From a checkpoint of a small transformer trained on Wikipedia.
Architecture: biases on query, key and value, tied embeddings.
Training: a variant of SOAP for these matrices, 149M tokens.
Each number is 128 + 32 x the weight over its row's rms, rounded and kept within 0 to 255. Layers, rows and columns count from 0. The size above them is the row's rms in percent of the matrix's.

# layer 6 MLP down (transposed), 320x128, rms 0.153, rows 139-156, columns 0-127
size [ 94 100 102 100  90  91 107 110  84 101 100 108  83  97 106  97 100  92]
[[145 105 109 117 150  77 166 126  79 158 111  71 131  77 120 158 121 150 173 145  74 118 105 136  76 182 115 139 103  97 117 102 130  71 122 110  70 118 147  97 109 119 156 134 130 160 214  61 114 127  97 147 132 176 139 110  85 105 152 131 144 124 158 147 142  78 208 121 150 214 116  58  93 159 190 106 132  73 120 162 143 154 162 205 162 146 117 132  90 117 124 117 137 144 114 164 140 142 116 107 143 152 172 139 122 118 123 128 173 148 139 186 153 116  84 140 115 115 114 151 166 144  75 118  67 135 101 125]
 [156  86 109  82 157 142 136 104 168 131  87 129 117 106 164 148 116 122 120 114 139 133 184 166 170 130 102 128 161 136  84 104  48 158 169 147 146 149 157 145 153 130 132 133  91 125 161 182 143 135 117 144 139  98 177 172 102 166 159 139 110  66 146 179 145  92 162 129  96 113 100  51 136  66 128 125 108 214 128 144  98 107 117  79 122 131  74 218  88 174  56 139 146  95  86 119 128 139 109 169 151 167 127 125 134 102 164 116 112 104 118 103 139 163 173 152 110  77 103 153  77 113 106 165 131 113 120 185]
 [128  75  85 110 131  69 171 128 171 135 111  94 191 160 173 143 174 100 162 138 155  95 156 130  94  93 127 131 144 116 101 127 124 149 128 128  88  99 182 183 103 151 140 166 115 151 122  84 129 111  73 144  97  98 141 171  91 128 105 164  86  54  93 139  96  67 147 127 169 124  96 147 121 119 159  92  71 119 122 181 189 110 183 115 128 113 133  87 165  66 115 146 119 144 143 136 207  92 162 110 142  80  93 149 116 136 140  90 122 142 129 148  65 136  96 119  82 114  91 145 131  88 122  70  92 124 181 122]
 [119 160  79 143 163 132 124 105 190 126 126  85  96 103 142 131  97 123 165 127  92 135  99 135 121 133  55  85  72  84 112  50 183  88 146 100  99 124 152 184  85 100 156 156  96 107 120 156  79 202 107 100 162 101 122 131 121  97 137 125 109 121 150 183 176  71 106 105 125 144 103 132  84  77  78  74 135 162 128 122 100 166 135 116 123 166  84 150 142 118 157 136  82 167 110 137 110 130 180  90 114  87 201 121 147 124 114 125 120 169  89 113  95 126 103 109 165 107 143 135 201 169 140 165 106  79 121 139]
 [162  95 109 133 129 133  89 136 205 129 135 143 139 162 128 132 107 157 162  69 159 125 100 142 158 137 170 108 105 150 132 135 162 134  98 143 124  89 165  87 122 114 129 120  81  61 139 187  83 122 169  86 133 121  99 120 113  91 140  33 203 161 144 102 149 145 140 158 153 114 118 107 137 102 156  73 115 143 181 127 136 117 112 160 122 162 120  77 218 129  71 135 205 115 138 163 134 103 144 116 174 164 114 128 124 165 141 148 150 139  98 149 110 225 129 163 131 156 108 176 122 154 140  68 132 107 169 148]
 [167 150 122 121 135 110  95  91 128 156 119  81 132 157 137 123 129 153  96  87 129 111 220 110  71 183 112 162 108 160 144 169 149 125 120 168 142  99  35 128 163 177 110 138 175 143 138 140 154 120  84  43  73 165 136 138 160 121 157 117 144 165 199 108 105 133 154 115 106 192 123 165 154 133 190 148 112  79  71 104 131 128 124 115  89 142 132 139 130 155  82  89 125  79 111  94 122 123 140 125 174  76 126 114 107  73 149 135 161 153 130 115 150 173  79 118  81 121 156 161 155 101 149 173 175 157 116 133]
 [160 137 177 140 168 108 133  76 106 157 137 147 183  99 126 118 111 167 158  85 136 124 109 157  90 168 107 130 101 146 109 116  82 114  96  85  83 143 149 126 143 123 153 103 209 123 160  97 152 115 137 108 138 147  65 126 116  78 170  87 156 137 147 156 115 114  52 116 131 154 163  99 105 120 119 126 195 118 118 111 118 157 145 169  85 170 177 216 117  81 156  87 155 148 100 149 122 127 172 145 176 148 130 110  63 205 117 131  52 149  90 130 153 123  83 172 127 162 107 180 126 156  97 126 111 108 144 155]
 [137 116  74 127 116 137 105 190 156 142 184 127  76 121 150 175 138  83  31 125 119 132 133 190  91 112 132 140  83 125 151 160 164 111 107 143 167 159  62  79 133 126 138 110 120  84 118 150 184 224 145  59 164 162  93  84 137 115 132 112 114 123 138 109 124 157 185 182  91 164 151 120 106 146  91 175 180  97 125  99 112  69  82 147 144 110 127 128  82 180  92 116 127 144 109 146 118 107 144 127 117 104 120 132  91 174 181  87 108 162  92 133 151 138 108 148 100 154 151 110 115 144 161 142 147 129  91  94]
 [130 128 197 137 175 148 205 134 169 128 124 174 105 145 127 173 119  93 130  99 168 158 149  78 128 122 163 105 151 124 148 159  99 166 148 152 170 142 163 119  96 132 204 143 148  75 132 100 171  64  87 110  99 149 115 131 129 124  85 102 145 117 169 152 108 162 114 103  81 129  75 120 141  79 114 110 137 129 214  74 165 228 106 148 126 172 103  81 168 124 110 140  95 136 116 117 141 103 135 119 144  85 100 154 107 144 152 165 142  65 127  74 148 135 141 112  77 165 117 159 134 127 158 110 127 143 108  63]
 [ 94 105  58 139 166 190 156 130 130  93 126 103 174 140 131  75  88 154 187  96  97 178  60 134 141 105 134 126  73 147 155 115 154 144 132 130 109 105  65  69 155 122 129 108 148 150 164 129 118  96 164 145 147 159 124 121  91 125 125 128 127 151  84 111 219 142 138 136 115  80 135 141 108 121  62 101 167 154 119 163 161 170  95 165 159  93 108  92 113  91 102 164 148  98 152 151 101  75 124 175 134 160 183 110 186 155 113 102 155 101 152 155 131 147 104 101 182 117 110  61 169  97 120 138 167 155 138 176]
 [145  95 158 113 143 120  89 177 150 140 118 112 182  68  60 128 163 107 101  97 173 129 145 131 145 130 166  84 141  68 102 138 162 162 136 105 159 125 122 167 104 135 147 166 116 126  69 131 106  97 134 146  94 157 179  64 126 143 120 147 132 138 159 153 148  95 178 118 142 119 156 159 112  98 140 148 176 189 104 149 126 135  77 117 181 129 111 129  60 131 112 120  52 113 102 115 159  90 120 140 145 170 161  74 146 140 168 112 166 133 196  95 117 195  59 112 159 139 146 136 159 107  62 159 123  95 121 192]
 [ 93  93 112 109 162 142 150  59 104 164  87 105 130 214 122 107 129 140 181 171 107 154 154 134 178  96  96 135 138 134 117  89  95  99 139 124 161 109 132 169  91 134 107  62 130 161 110 120  73 163 115 100 138 177 185 125 121 172  99 139  95  77  98 113 131  87  91 140 121 184  81  82 132  85 118 102 134 122 100 153  69  85 190  83 145 163 137 139 101 157 155  50 174 133  98 140 164 143  83 119 144 120 102  68 104 168  84 109  92 143 148 157 124 125 154 155 130 150 118 126 114 163 109  95 112 105 102  66]
 [148 126 110 126 177 161 153 116 124 159 155 152 151 116 166  85 122 127 160 174 136 121 130 165 132 130  71 106 177  68 160  94 138  89 177  70 123 154  93 124 137  95 163  89 108  64 114 182 118 129 138  75 117  71 144 118 157 118 143 154  93 132 109 183 123 130 117 160 151 199 173 121 141 121 216  83 127 103 121 183  96 153 146  85 171 115 166 166  99 107 141  86 131 122 126 190  86 123  98 129 167  82 106 138 105 106 135 150 176 119 154  98 109  50  97 130  89 132 149 132 170  99 186  98 126 122 161 163]
 [133 176 149 153 109 140  72 106 107 145 133 172 103 135 159 120  97 149 124 133  84  73 131 131 127 108 117  78 136 108  85  88 171 118 108 159  82 124  89 109 137 179 104 177 130 135  79 153  82 189 118 117 135 157  74 131 163 130 114 107 119 105 127 100 154 167 114 224 164  87  90 166  61 129  94 151 129 181 140 152 168 145 161 163 125  81 152 144  78 156 132 112 138 168  70 127 107  91 154 103  95  89 132 122 181 109 112  61 164 131 135 146 175  77 136 162 118 190 147 144  83 140 114 125 125 164 181  97]
 [132 123 108 104 151 169 135 159  92 134 137  46 118 141 162  83 103 118 153 143 142 168 158  72 121  67 162  88  92 105 129 152 182 152 104 178 139  93  85 197 165 144 170 165  79 107 173 116 178  97 138 118 152 116  89 142 140  90  90 130 107 111 132  76 152 132  61  65  80 178 130 118 135 111  98  92 137 136 157 113 116 106 104 118 149 127  72 137 157 119 166 130 166  99 135 125 104 188 112  82 151  73 125 135 166 144 147 174 110 111  97 122 152 150 113  81  91 112 165 137  64 148  91 110 165  64 141 127]
 [131 152  97 130  99  82  53 111 121 141 171 138 196 110 158 102 118 108 121 138  95 159 140 156 107 126 155 184 109 110 164 143 134 172  69 152 118 177 134 161 123 131 115 140  92 140 147  96 116 148 149  49 111 153  74 154 163  79  87 109  66 183  95 137 147  67 151 136 138  86 112 103 105 164 169 135 205 111 108 154 129 100 161 115 121 126  99 104  40 154 158 117 103 115 107 138 147  38  97 145 132 128 167 117 120 100 114 132 119 117 159 114  87 130 129 127 117 141 142 118 116  56 175 108 168  58 116 151]
 [108 173 175 140 147 131 173 121 180 115 115 110  76  89 161 115 117  89  78  91 126 125 159 112  77 119 149  96 146 120  94  71 178 153 111 122 180 147  65 130  83 120 155 181 166 146  99  80 108 182  78 143 138 148  82 173  98 121 101 136  83 175  55 101 145 122  85 153 138 122 109 132 146 109 180 178 154 118 102 152 125 100 170 170 195  72 170 129 186  78 117 143 172 166 166 151 131 124  93 156 106  78 151 114 130 153 132 126  98 165  65 131 127 109  94 147 125 126 123 120 139 121 143 127 109  94 101  84]
 [170 148 114 114 142 158 115 130 121 159  91 159  96 153 131  86  90 145 114  91 141 133 146 132 152 154  62 163 189 117 159 122 122  91 150 184 127 147 106 131  84 120 102 104 124 143 137 156  72 228 149 150 130 159 111  98 178 105 140 190 126  93 102 115  89  77 133 114 100 111  98 110 146 144 141  95 153 109 188 142  57 179 181  87 150 148 154  94 152 152 178 130  71 135 117 107 134  84 109 113 128 101 117 139 127 112  83 136 190 187 147 139 195 137 105 115  82 142 116 122 173 100  59 154  84 143  83 136]]
# layer 6 MLP gate, 320x128, rms 0.17, rows 140-157, columns 0-127
size [ 93  83 106  97  90  95 113  79 105 103  91  81 104 108 106 106  93 101]
[[108 116 135  96 126 110 143 113  78 112 144  92 170 187 159 165 152  90 170 113 121 128  81 133 120 151 147  99 118  91 121  89  95 193 117 151 115  79  99 179 144 112 105  73 131  97 109 152  60 120 131 190 147 182 127 144 140 186  52 144 161 119 114 154  96 127 118  86 131 106  90  79  93 142 115 135 109 100 137  92 122 176 169 176 175  98 144 195 153 155 187 120 130 116 121 132 146 223 132 145 125 147 186  95 176 134 121 149 128  95 125 135 129  78  80 149 113 147 153 175  97 151 129 115 135 130 192 150]
 [ 98 114  93 121 115 159 141  66 175 148 126 104 101 147 191 169 180 121 175 152  78 129 148 185 162 155 136 153 121 125 113 160 111 170 136 100 198 181 130 157  96 123 106 158  72 120 143 143 122 169 106 142  97  80 136  86 170 124 145 127 112 149 141 127 128 135 119 117 174 120 116 149 179 148 135 138  75 126 130 140 125 105 105 180  97 112  98 150 145  51 115 122 137 129 122  97  93 143  61 148 153 154 125  78 129 154  78 154 118 223 123  81 173  93 105 118 154 108  96  95 102 102  54 146  50 135 161 116]
 [ 65 113 104 164 134 100 172 139 113 174 163 106  62 148 117 139 147 100 142 102 127 144  81 143 188 132 137 141 133 124 129 141 137 114 128 158 100 110  59 186 143 143  96 192 144 143  79 174 116 147 113  95 127 150 141 140 166 165 111 128 168 170  75 132 158 122 168 135 155 168  62 110 123 112 143 144 163 169 124 120 151 114 178  72 110 103 122 139 147 114  91 126 166  90  76 134  98 200 160 135  97 127 145 125  72 107  71 160  35 161 108 138 175 203 152 112  97 148 131 112 195 128 106 134 103 103 127 138]
 [141 109 140 157 135 138 104 137 195 120 175 190 127 118  88 122 117 192 105 140 127 129 208 187 127 123 106 143 197 100 143 112 154 118 150 127 150  98 152 139 163 136 119 138 137 113  71 157 118 101 158  76 136 120  67 123 154 154  95 104 137 109 133  98 148 101 128 141 140 155 175  99 150 100 111 175 146  49  98 108 148 119 189 144 105 101 114 106 118 104 143 186 159  87 130  73 111 142 111 101  93  92 118 172  79  97 121 199 154 144 142 145 132 126 131 150 148 165 152  87  99 200 119 184  55 192 148 110]
 [141 139 163 132 117 149 106 144 109 134 129 146 133 177 142 120  92 141  97 133 117 143 160 122 171 132 125  92 147  86 128  61 177 125 165 161 112 155 146  98 115 107 128  97 117  71 146 130 100  77 143 177 103 126 136 134 169 146 137  92 107 149 144 139  66 172 145 178 113 105  94  90 181 174 114 139 106  90 118 104  97 135 130  92 112 103 139 236 131 169 126  99  82 181 128 119 108 129 103 101 106 161 201 148  86 117 102 119 139 198 142  64 109 109 215 155 127 199 145  95  95 186 147 145 117 171 102  98]
 [121 146 124 133  95 171 129 132 122 113 178  89 114 129 178 112  95 173 131 136 135 143 106 135 108 152 169 148 161  93  97 190 125 111  73 109 117  97  86 158 100 127 142 145 155 151 181 153 122 153 129 125  67  87 141 163  84 114 111 117 154 141 107 191 159 123 176  81 185 122 132 139 142 126 115  84 128 140  54 152 116  96  67 122  94 145 138 115  89 106  92 118 140 100 106  94  76 170  81 145 120 137 117 180 151 115 187  65 151  83 156 186 173 135 155  70 175 138 127 163  84 144  74 118  57 110  80 115]
 [ 81  98 189  85 139  90 117 128 138  93 131 105 100 106  97  99 117 145 187 186  80 211 121  81  77 139 158 134 172  74 156 149 145  92  97  61 128 104 182 107 132 119  93 139  71 146 152  82 113 157 185 143 124  64 122  99 126  94 153 111 144 123 155 112  79 136  66  63 122  95 138 160 121 177  90  96 128 116 116 179 123 114 166 112 110 104 126 123 158 130 141 122 144  92  60 120 146 145 117 153 116  66 106 126 144 128 159 178 105 132 170 124 140 110 194 103 147 127 148  75  96 135 127 134 116 144 146  82]
 [116 135 129 100  91  48 166  83 102 101 115 127 123 132 141  98 168 105 149 139  70 155 117 154 112 148  66  63 172 101  58 102 154 122 141 163 120  88 128 142 148  96 124 124 123 138 168  99  99 100 159  73 148 132 136  99 144 105 169 164 158  99  88 107 154 159 132 153 114 107 108 175 111 120  60  71 145 196 108 201 122 100 149  87 156 126 165 176 124  63 157  84 133 158 127 139 108 118 121 151 138  99 182 114 129 146 145 104 127 160 163 154 153 111 138 130 102 106 148 142 146 105 132  34  63 147 168 163]
 [ 77  97 170 115 162 150  99 112 112 163 177 188 149 105  86 114 145 209 157 131 116 134  95 105 148 129 114 161  81 182 186 113 102  82 108 122 135 114  87 141  80 122 143 122 145 152 124 190 125 163 159 153 153  74 108 164  86 150 162 115  86 133 130 164 212 130 135 110  88 127  73 149  81 106  79 103 169 105 230 129 112 127 161  82 110 124 132 169  97 154 158 118 148 121 148  82 127 128 148  87 130 138 156 175  86 123 172 125 106 109 149 164 176 114 130 117 155  81  97  96 160 137 154 141 151 147  96 146]
 [126 136  81 158 149 128 150 104 113  86 142  92 125 119 174  81 192 126 162 125 136 163 146 190 176 118 108 132 130 168  85 136 133 109 186 151 122 141 130 169 111 147 131 106 121 157 176  86 158  75 126 146  79 116  88 175  95 164 154 105 184 119 110 126 122 161 116 127 130 117 141 153 115 140 143 115 112 139 122 146 141 152 109 171 161  97 115 188 160 115 191 120 135 110 136 105 116 218 129 200 200 112  99  88 103 158 119 118 119 142  56 125 180  97 200 108 121  54 150 113  86 164 177 116 106 157 157 161]
 [109 131 171 126  44 198  85  66  94  92 165 131  74 154 118  88 129 149 173  90  64 111 128 116 135 172 116 146 132 138  77  86 124  90 161  93 144 200 167 137 164  85 146  92  88 150  95 152  85  78 180 190 110 104 179 142  99 123 131  99 124 125  67 141 188 180 146 147 161 138 170 118 135 132  53 160  73 138 145 128 119 118 125 138 129 109 138 155 120 162 147 113 137 128 122 127  88 133 111 132 147 119 135  44 162 132 184 141 139 134 116 148 184 112 147 166 152 100 118 149 147 131 122 159 117 148 113 124]
 [160 109 134  98 177 132 180 112  97 155 113  93 117 152 154 161  90 143 107 102  98 131 111 130 181 115 131 213 126 128 121 129 144 129 134 166  83 129 105 171 205 147 115 164 144 183 155  60 143 101 114 120 165 145  73 106 186 138 153 109 186 128  94 177  97 168 157  95 166 119 103 181  62 148  96  92  89 161 114 102 139 141 151  95 130 181 151 141 137 134 115 126 112  74  86 157  76 147 146 152 199 124 139 159  70 150 157 140 111 143  83 148 106 100 142 158 140 137 126 196 105 163 167 106  88 128 156 104]
 [124 121 126 164 187 122  98 187 127 202 130 126 178 180 119 130  95 171 112  91 144 154 178 134 127 144 143 138 175 142 151 111 157  85 140 168 149 150 118 148 139 183 150 187 143 122 107 146 124  97  68 215 144 168 114 139 136 163 168 124  92 168 134  79 129  77 164  89 146  91 144 127 107 138 143 120 135  90 143 218 130 165 179 184  84 111 105 111 163 151 131  98 166 125 113 151 119 101 113 140 127 101 132 128 110 153 131  31  83 123 114 129 158 129 159 199 138 118 149 145 102 136 137 161 175 109 104  80]
 [163 140 102 133 153 106  54 120  76  78 110 137 150 148  96 149 149 113 143 100 117  53  49 107 177 116 140 185 144 148 119 103 118 132 134  91  77 117 106 114 135 164  80 150 212 120 122 171 131 133 111 141 143 144 111 116  53 146  75 138 142 112 133 127 115 159 143 145 128 141 140 146  94 194  96 141 179  95 133 123 142 125 101 110 119 145  95 147 112 154 102 101  84 140 132 172 179 149  94 145  89 149  91 130 151 114 153  55  89 138 120  80  98 120  72  62 138  67  73  88 135 102 130 102 112 109  85 181]
 [162 153 110 117 135 142 104 100  92 126 114 100 193 130 148 160 161 194 102 124 129 161 137 169 109 131 128 104 154  89  90 123 162 159 111  91 138  96  76 137 180 103  88  86 132 135 154 156  97 102  71  96 110 115 182  86  95 162  68 127 161 111 114 147 141 112 147  60 139 114 118 141 178 142  85  85  73 189 123 126  98  62 119 146 114 120 108  74 126 131 147 116 139 128  54 153 113 105 136 104  56 142 151 119 166 105 102  86 169  79 146 101 137 161 139 132 131  54 102 203 114 185 151 116 114 104 119 107]
 [138 137 116 100 228 142 106 104 138 145 128 124 133 227  94 138  89 166  80 126 127  83 116 106 167 134 142 133  84 121 112 160 145  87 147 102 107  99 117 118  94  82  86  62 115 105 178 173 153  83 116  78 147 119 119 191  74 124 137 147 134 135  89 137 130 159 148 164 142 133 122 113 152 152  81  91  82 113 158  96 145 148 150 106 185 154 126  87  89 177 173 105  80  80 153 118 103 156 190 114 120 121 107 149 142 164 107 143 160 172 165 148 133 179 157 162 204 117 123 132 152 160 112 141 135 145 148  76]
 [132 100 161 139 195 161  97 130 161 121 142 131 102 115 106 177 121 137 115 198  94 161 150 132  93 144 138 145 131 126 142 148 101 108 146 111 112  90 190 104  80 175  77  76 176 151  93 120 166  98  87 121 149 129 110  91  99 121 124 213 109 130 139 200 172 148  88 134 108 137  73 149 105 135 118 139  80 107  86 111 114  73 117 123  74  69 154  95 140  61 118 118 127 133 152 156  91 140 114 174 147 151  91 116 134 163 132 157 101 118 161 177 137 175  85 184 112  96 145 140  73 142 114  62 139 135  86  78]
 [146 188 116 133 129 156 114 120 111 190 142 127 110 147 123   7 190 137 158 157 160 118  89  78 119  79  88 154 143 114 138 131 109 189  99 119 128 150 137 143  78 134  85 106 154 124 206  92 126 112 141 115 134  89  91 104 160 101 131 121 113 121  69 166 132 113 122 154 163 127 119 167 128 179 104 132 133 142 133 148  98 133 164 145  84 134  75  99 154 120 115 139 140 147  30 162  69 116 149 176 110 105 167 161 143 153 137 134  66  71 200 126 125 131 122 127 101  98 120 141 114 139  82 110 170 105  83 107]]
# layer 6 MLP up, 320x128, rms 0.168, rows 140-157, columns 0-127
size [ 93  97  97  96  90 105 112  82 108  94 101  86  98 102  95 101  98 100]
[[157 136 134 123 143 216 139 177 105 143 126 110 123 131 165 129 193 152 125 121  96 160 121 151 141 116 141 143 138 143 167 143 129 161  52  97  98 197 145 138  99 167 184 181 144 175 142 105  88 193 138 149 149 155  93 136 103 120 124 125 125 140 100 106  73 158 139 133 142 116 140 131  92 153 104 103 119 103 128  89  88 145 162  54 145 114  96 128 131 164  80 168 144  78 166 167 149 146  91 131 110 151 106 129 147  80 145  94 115  29 121 103  85 112 227 146  96 127 137 162 140 137 152 124  94 154  68 106]
 [104 137 203 180  96 126 106 128 174 124 138 149 100 121 133 133 107 164  84 128  95 199 112  81 158 133 211 124 157  95 145 125 169 127 137 124 146 110 107 169  78 141  96 162 110 176 162 153 121 146 121 122 162 137 129 189 125  80  94 116 149 115 157 105 130 166  46  88 221 136  87 101 164 148 117 135 127 172  66 126 122 136 102 140 138 198 169 164 102 140  88 122 194 171 122 137  93 112 135 141 137 147 141 112 137  78 133 195 150  96 144 176  94 120 178 150 167 151 124 128  92 126 150 127 154 126  92 117]
 [120 112  71 143 125  26  86  81 132 128 116 114  99 168 135 127 136 126 158 122 161 141 157 148 122 127 130 117  97 126 145 142 116  62  91 124 178 110 125 139 119 143 165 166 139 118 175 194 129 171 126 111 108 201 127  99 104 163 111 131 182  51  90 171 170 124  54  95 123 100 181 134 103  92 103 131  91  90 134 117 129 111  97 130 169 132 102  90 144 113 161  95 158 157 109 122 126 145 188 158 143 124 168 135 153 180 125 131 175  57 111  96 162 161 105 105  89 102 158 134 165 159 145 155 147 192 178 159]
 [161 116 125  96 181 122 181 136 120 124 100  87 169  93 124  84 104 149 119 103 117 125  91 171 187  93 116 120 106  60 178 131 100 121  89  76  86  83 109 173 106 112 130 101 113 154 101 186 119 116 152  72 121 133 119  99 119 101 122 139  88 213 125 114 138 144 151  90 162 128 153 132 149 124  94 125 174 128 119 104 130 141 187 179 183 165 116 157 108 161 103  85 137 149 127 109 107 152 149 107 151 123 142 175 161  56 164 166 146 155  83 103  69 167 128  88 185 145 152 116 112 183  63 136  90 160  89 146]
 [145 173 121 108  91 167 112 139 110 165 121 127  90 110 146 124 155 105 110 150 100 146 157 153 120 184 127  90 119 140  84 120 134 135  99 172 162  66 139 186 150 125 172 150 160 147 185 175 111 154 126 117 110 102 133 196 138 113 112 144 118 130 133 127  79 211  35 139 104 183 136  97 154 178 182  56 136 147 139 147 135 107  86 125 104  84 128  96 121 126 105  73 117 115 191 137 116 133 144 151  87 119 119  80  97 106 108 135 148  62  82 153 113 137  78 118 109  78 158 162 131 101 101 168  57 160 129 149]
 [154 102 205 112 176 157 120 156 180 185 173 110 190 130 138  99 136  98 141 156  57  92 122 159  82 168 138 140 134 127 109 133  79 171 168 118 139 197 148 104  52 129 171  69  93 108 130 138 106 108 139 151 164 124 103 163 128 160 129 165 157 134 121 114 116 177  86 136 180 161 106 116 108 108 125 161 102 161 142 100 134 208  90 108 125 161 185 115 126 153  93 126  76 139 131 159 101  84 157 130 176 157 175  77  96 129 122  65 132 175 156 104 143 119 137 170 148 169 144 131  93 145 131  93 103 117 122 131]
 [151 172 136 164 146 112 114 120 108 129  88 108 148 133 117 174 193  60 147 129  99 168  83  80 101 170 136 105 139 137 165  86 115 117 149  84 117 153  82  76 109 162 187 147 108 117 144 125 161 144  88 149 177  78  65 181 116 160 148  86 127 130 192 159 134 108 113  95 158 123 106 135 104  79 165 191 102 111 117 113 140 177 135 102  72 100 162 112 115 199 137  99  97 118 110 197 116 184 158 173 165 117 114 142 169 141 175 124 145 110 147 118 111  74 136 116  82 105 166 107 143 105 157 147 153  85  88 124]
 [145 177 171 131  95  79 182 148 144 119 178  91  79 135 149 162 112 160 157  51 153 110 113 138  82 130 135 121 171 124  79 156 158 115  59 151 161 148  77 116 120  79 132 138 128 151 155 137 131 141 103  99 115 142 125 151 154 150 187 129 115  88 118 119  87 167 149 137 177  68  99 218  59  91 162 129 109 138 161 151 139  79  83 117 147 167 127 153 137  73 196 138 108 127 136 129 177 132 149 109 100 123 147 102 120 136 118 114 162 144 164  97 125 184 128 129  68 190 144 127 107  97 173 106 125 147 163 175]
 [ 78 131  99 158 153 125 177 157 134 121 147  88 103 126 208 106  90 110 143 129 151 161 133 136 126 124 105 121 186  94 108 131 124  87 110 145 113 161 128 125 135  92 152 130 133 139 105 151 124 153 174  85 117 134 167 157 131 125 143 137 133 130 187 111  86 126 102  98 105 132  74 117 176 181 141 129 179 139 205  78 170 147 140 141 152 182  50 146 114  88 139 117 127 169  88 140 115 134 106 127 100 138  73  57  99 138 146 150  68 153  85 119 154 113 155  75 108  76 123  68  80 149 126  72 123 111 192 205]
 [ 99 116 171 151 107 128 173  87 128  76 139  94 156 164 159 126 134 142 115 130  83 103  85 119 117 120  82 109 131 131 124 162 136  79 146 112 143  93 135 154 165  80 173 136 139  60  97 130 112 174 134 149 152 168 164  78 133  60 104 121 111 191 152 139 105 166 129 182 125  85 184  88 126 130 112  71 165 112 123  80 109 155 157 126 116 139 149 143 135  96 113 191 114 170 160 109 130 113 103 176 113  88  71  74 110 164 224 152  89  98 137 104 147  76 144 129 115 173  81  90 141 132 168 178 128  83 125 113]
 [148  86  75 114 135 114 204 123 127 152 182  86 192 160 161 127 105 123 109 146 116 130 124 146  84 146  95 122 168 111 135 135 128 134 152  75 119 103 105 177 135 184  72 112 119 164  76 136 139  95  68  81 143  84 103 135 183 134 159 151 138 124 100  41  65 132 146 148  96 106  89  77 175 101 153 115 169 162  88 160 126  94 115 121  95 123 129 116 103 102 113  71 149 154  86 118  93  96 100 128 101 103 119  96 123 169  89 118 112 126 130 162 125 115 125 148 204 166 187 122 127 150 100 102 106  95  96  60]
 [135 115 130 222  56 102 109 146  98 125 132  83  70 117  90 109 126 131 139 145 108  59  64  81 135 100 100 173 137  61 115  94 133 137 160 128 139  72 107 129  90 132 179  58 140 142 113 117 145  95 124 157 100 163 112 156  82 101 160 138 174  83 118 205 134  79 115  96 182 119  99 124 125 155 161 118 138 157 130 131 163 146 139 153  81 121 189 135  72 104 100 133 137 132  97 140 163  88 121 106 122 146 113  87 168  98  77 113 151 166 150 112 120  68 137 120 109 146 117  85 121 123  71  90 126  81 147 130]
 [144  91  78 126 125 152 110 147 165 125 135  82  96 154 134 165  92 119 171  99 166 114 114 162 109 121  88  90 195 142 157 136  61 103 131 115 135 100 155 167 144 105  90 196 113 125 167 152 194 103  95 187 101 108 150 104 197 115 132 122 105 109 211 144 140  95 163  72 100 129  63 147 154 190 134 112 137 138 115  92 151 123 101 148 118 132  50 194 133 152 110 173 121 161 100 147 167 121  92 128 137 160  82 119 136 122 133 114 115 184  93 107 133 159 205  97 137 102 112 122 139  91 156 108 151 136  82 119]
 [130 194  51  64 125  95 107 194 171 156  76 141 179 124 173 117 177 119 139 109  81 112 155 130 132 139 122  94 119 149 140  49  97 147 108 126 181 107 157  83 172 101 123 187 109 127 150  88 108  82 121  80 117 163 243 109 150 207 168 152 135 153 132  91 125 109 137 173 133  87 156 106 166  90 119 140 179  82 137 151  91 102 132 121 125  79 149 129 159 124  97 166 127  97 134 162 126 127  86 165 129 126 126 167 136 141 162 101 125 138 141 104 117 142 127 116 156 144 111 125 175 151  98 139 102 120 145 116]
 [161 158 116  90  70 147  86 141 103  70 157 145 144 111 104 161  93 153 135 105 136 134 131 119 151  92 156 144 150 149  69 155  65 122 137 110 178 144 117 206 130 152 120  86  91 177 131 114 160  47  86 156 156 105 111 170 113 150  66 113 187 154 103 137 134  70 161 132 155 139 161 162 134 149 113 167 130 151 111 185 132 151 127 131 163 181 136  65 148  87 107 180 167 183  47  89 145 133 131 171 165 107 166 137 157  81 144  79 170 145 132 118 129 106 107 119 129  94 128  92 162 130 157 146 112  99 140 123]
 [168 114 127 110 110 114 114 141  98 167 148 133 139  86 117  87 186 106 137 127 143  84  87 104  98 201 104 106  77 162  80 131 148 149  73 121 156 101 161 174 121 132 134 163  81 130 100 110 132 170  74 157 165  88 166  88 145 116 107 135 162  90 149 112 113 148 114 126 162 125 127  90 117 162 124 141 103 154 208 203 141  98 137 135 187 127 103 119 118 189 202 150 160 138 124 187 139 129 116 101  86 184  98 166 164 157 188  85 149 117  97 112 107 119 129 116 124 110 143 135 203 108 177 122  84 100  91  97]
 [120  99 123 106  95 119 214 128 156 141 157 109 125 107 174 166 166 120 117  96 158  57 134 132 159  95 165 146 196 152 113 155  93 138  95 120 165 137  41  87 120  87 110 145 103 112 128 133 140 146 179 152 105 119  87 176  86 137 144 104 133 181 121 111 109 131 155 134 120 138 171 156 152  19 168 187 136  81 115  81 145 110 163 156 161  84 174 101 114 158 102 109 130 176 129 143 170 127 113 131 123 110 174 146 137 133 112  49 118 139 166 171 158 113 142 128  90 152 102  99 170 121  85 172 110 109 102 135]
 [103 127 187 150 111 125 176 163 120 165 140 132  96 174 168 122 119 109 130 156 125 164 113 122  91 151 140 190 148 101 128 113 142 125 121 103  96 195 100 103 164 143  86  78 171 116 142 163 142  84 130  75 163 155 133 115  91 125  73 154  84 170  99 131 132 111 123 119  75 164  92 136 106 152 133 146 101  80 118  93 119  80 165 103  97 130 153 102 114 152 124 101 134 149  78 130 202 144 111  91 170  77 110 210 122 152 109  99  65 129 190  95 115 145 191 111  63 125  95 145 134 128 150 128 173  91  73  74]]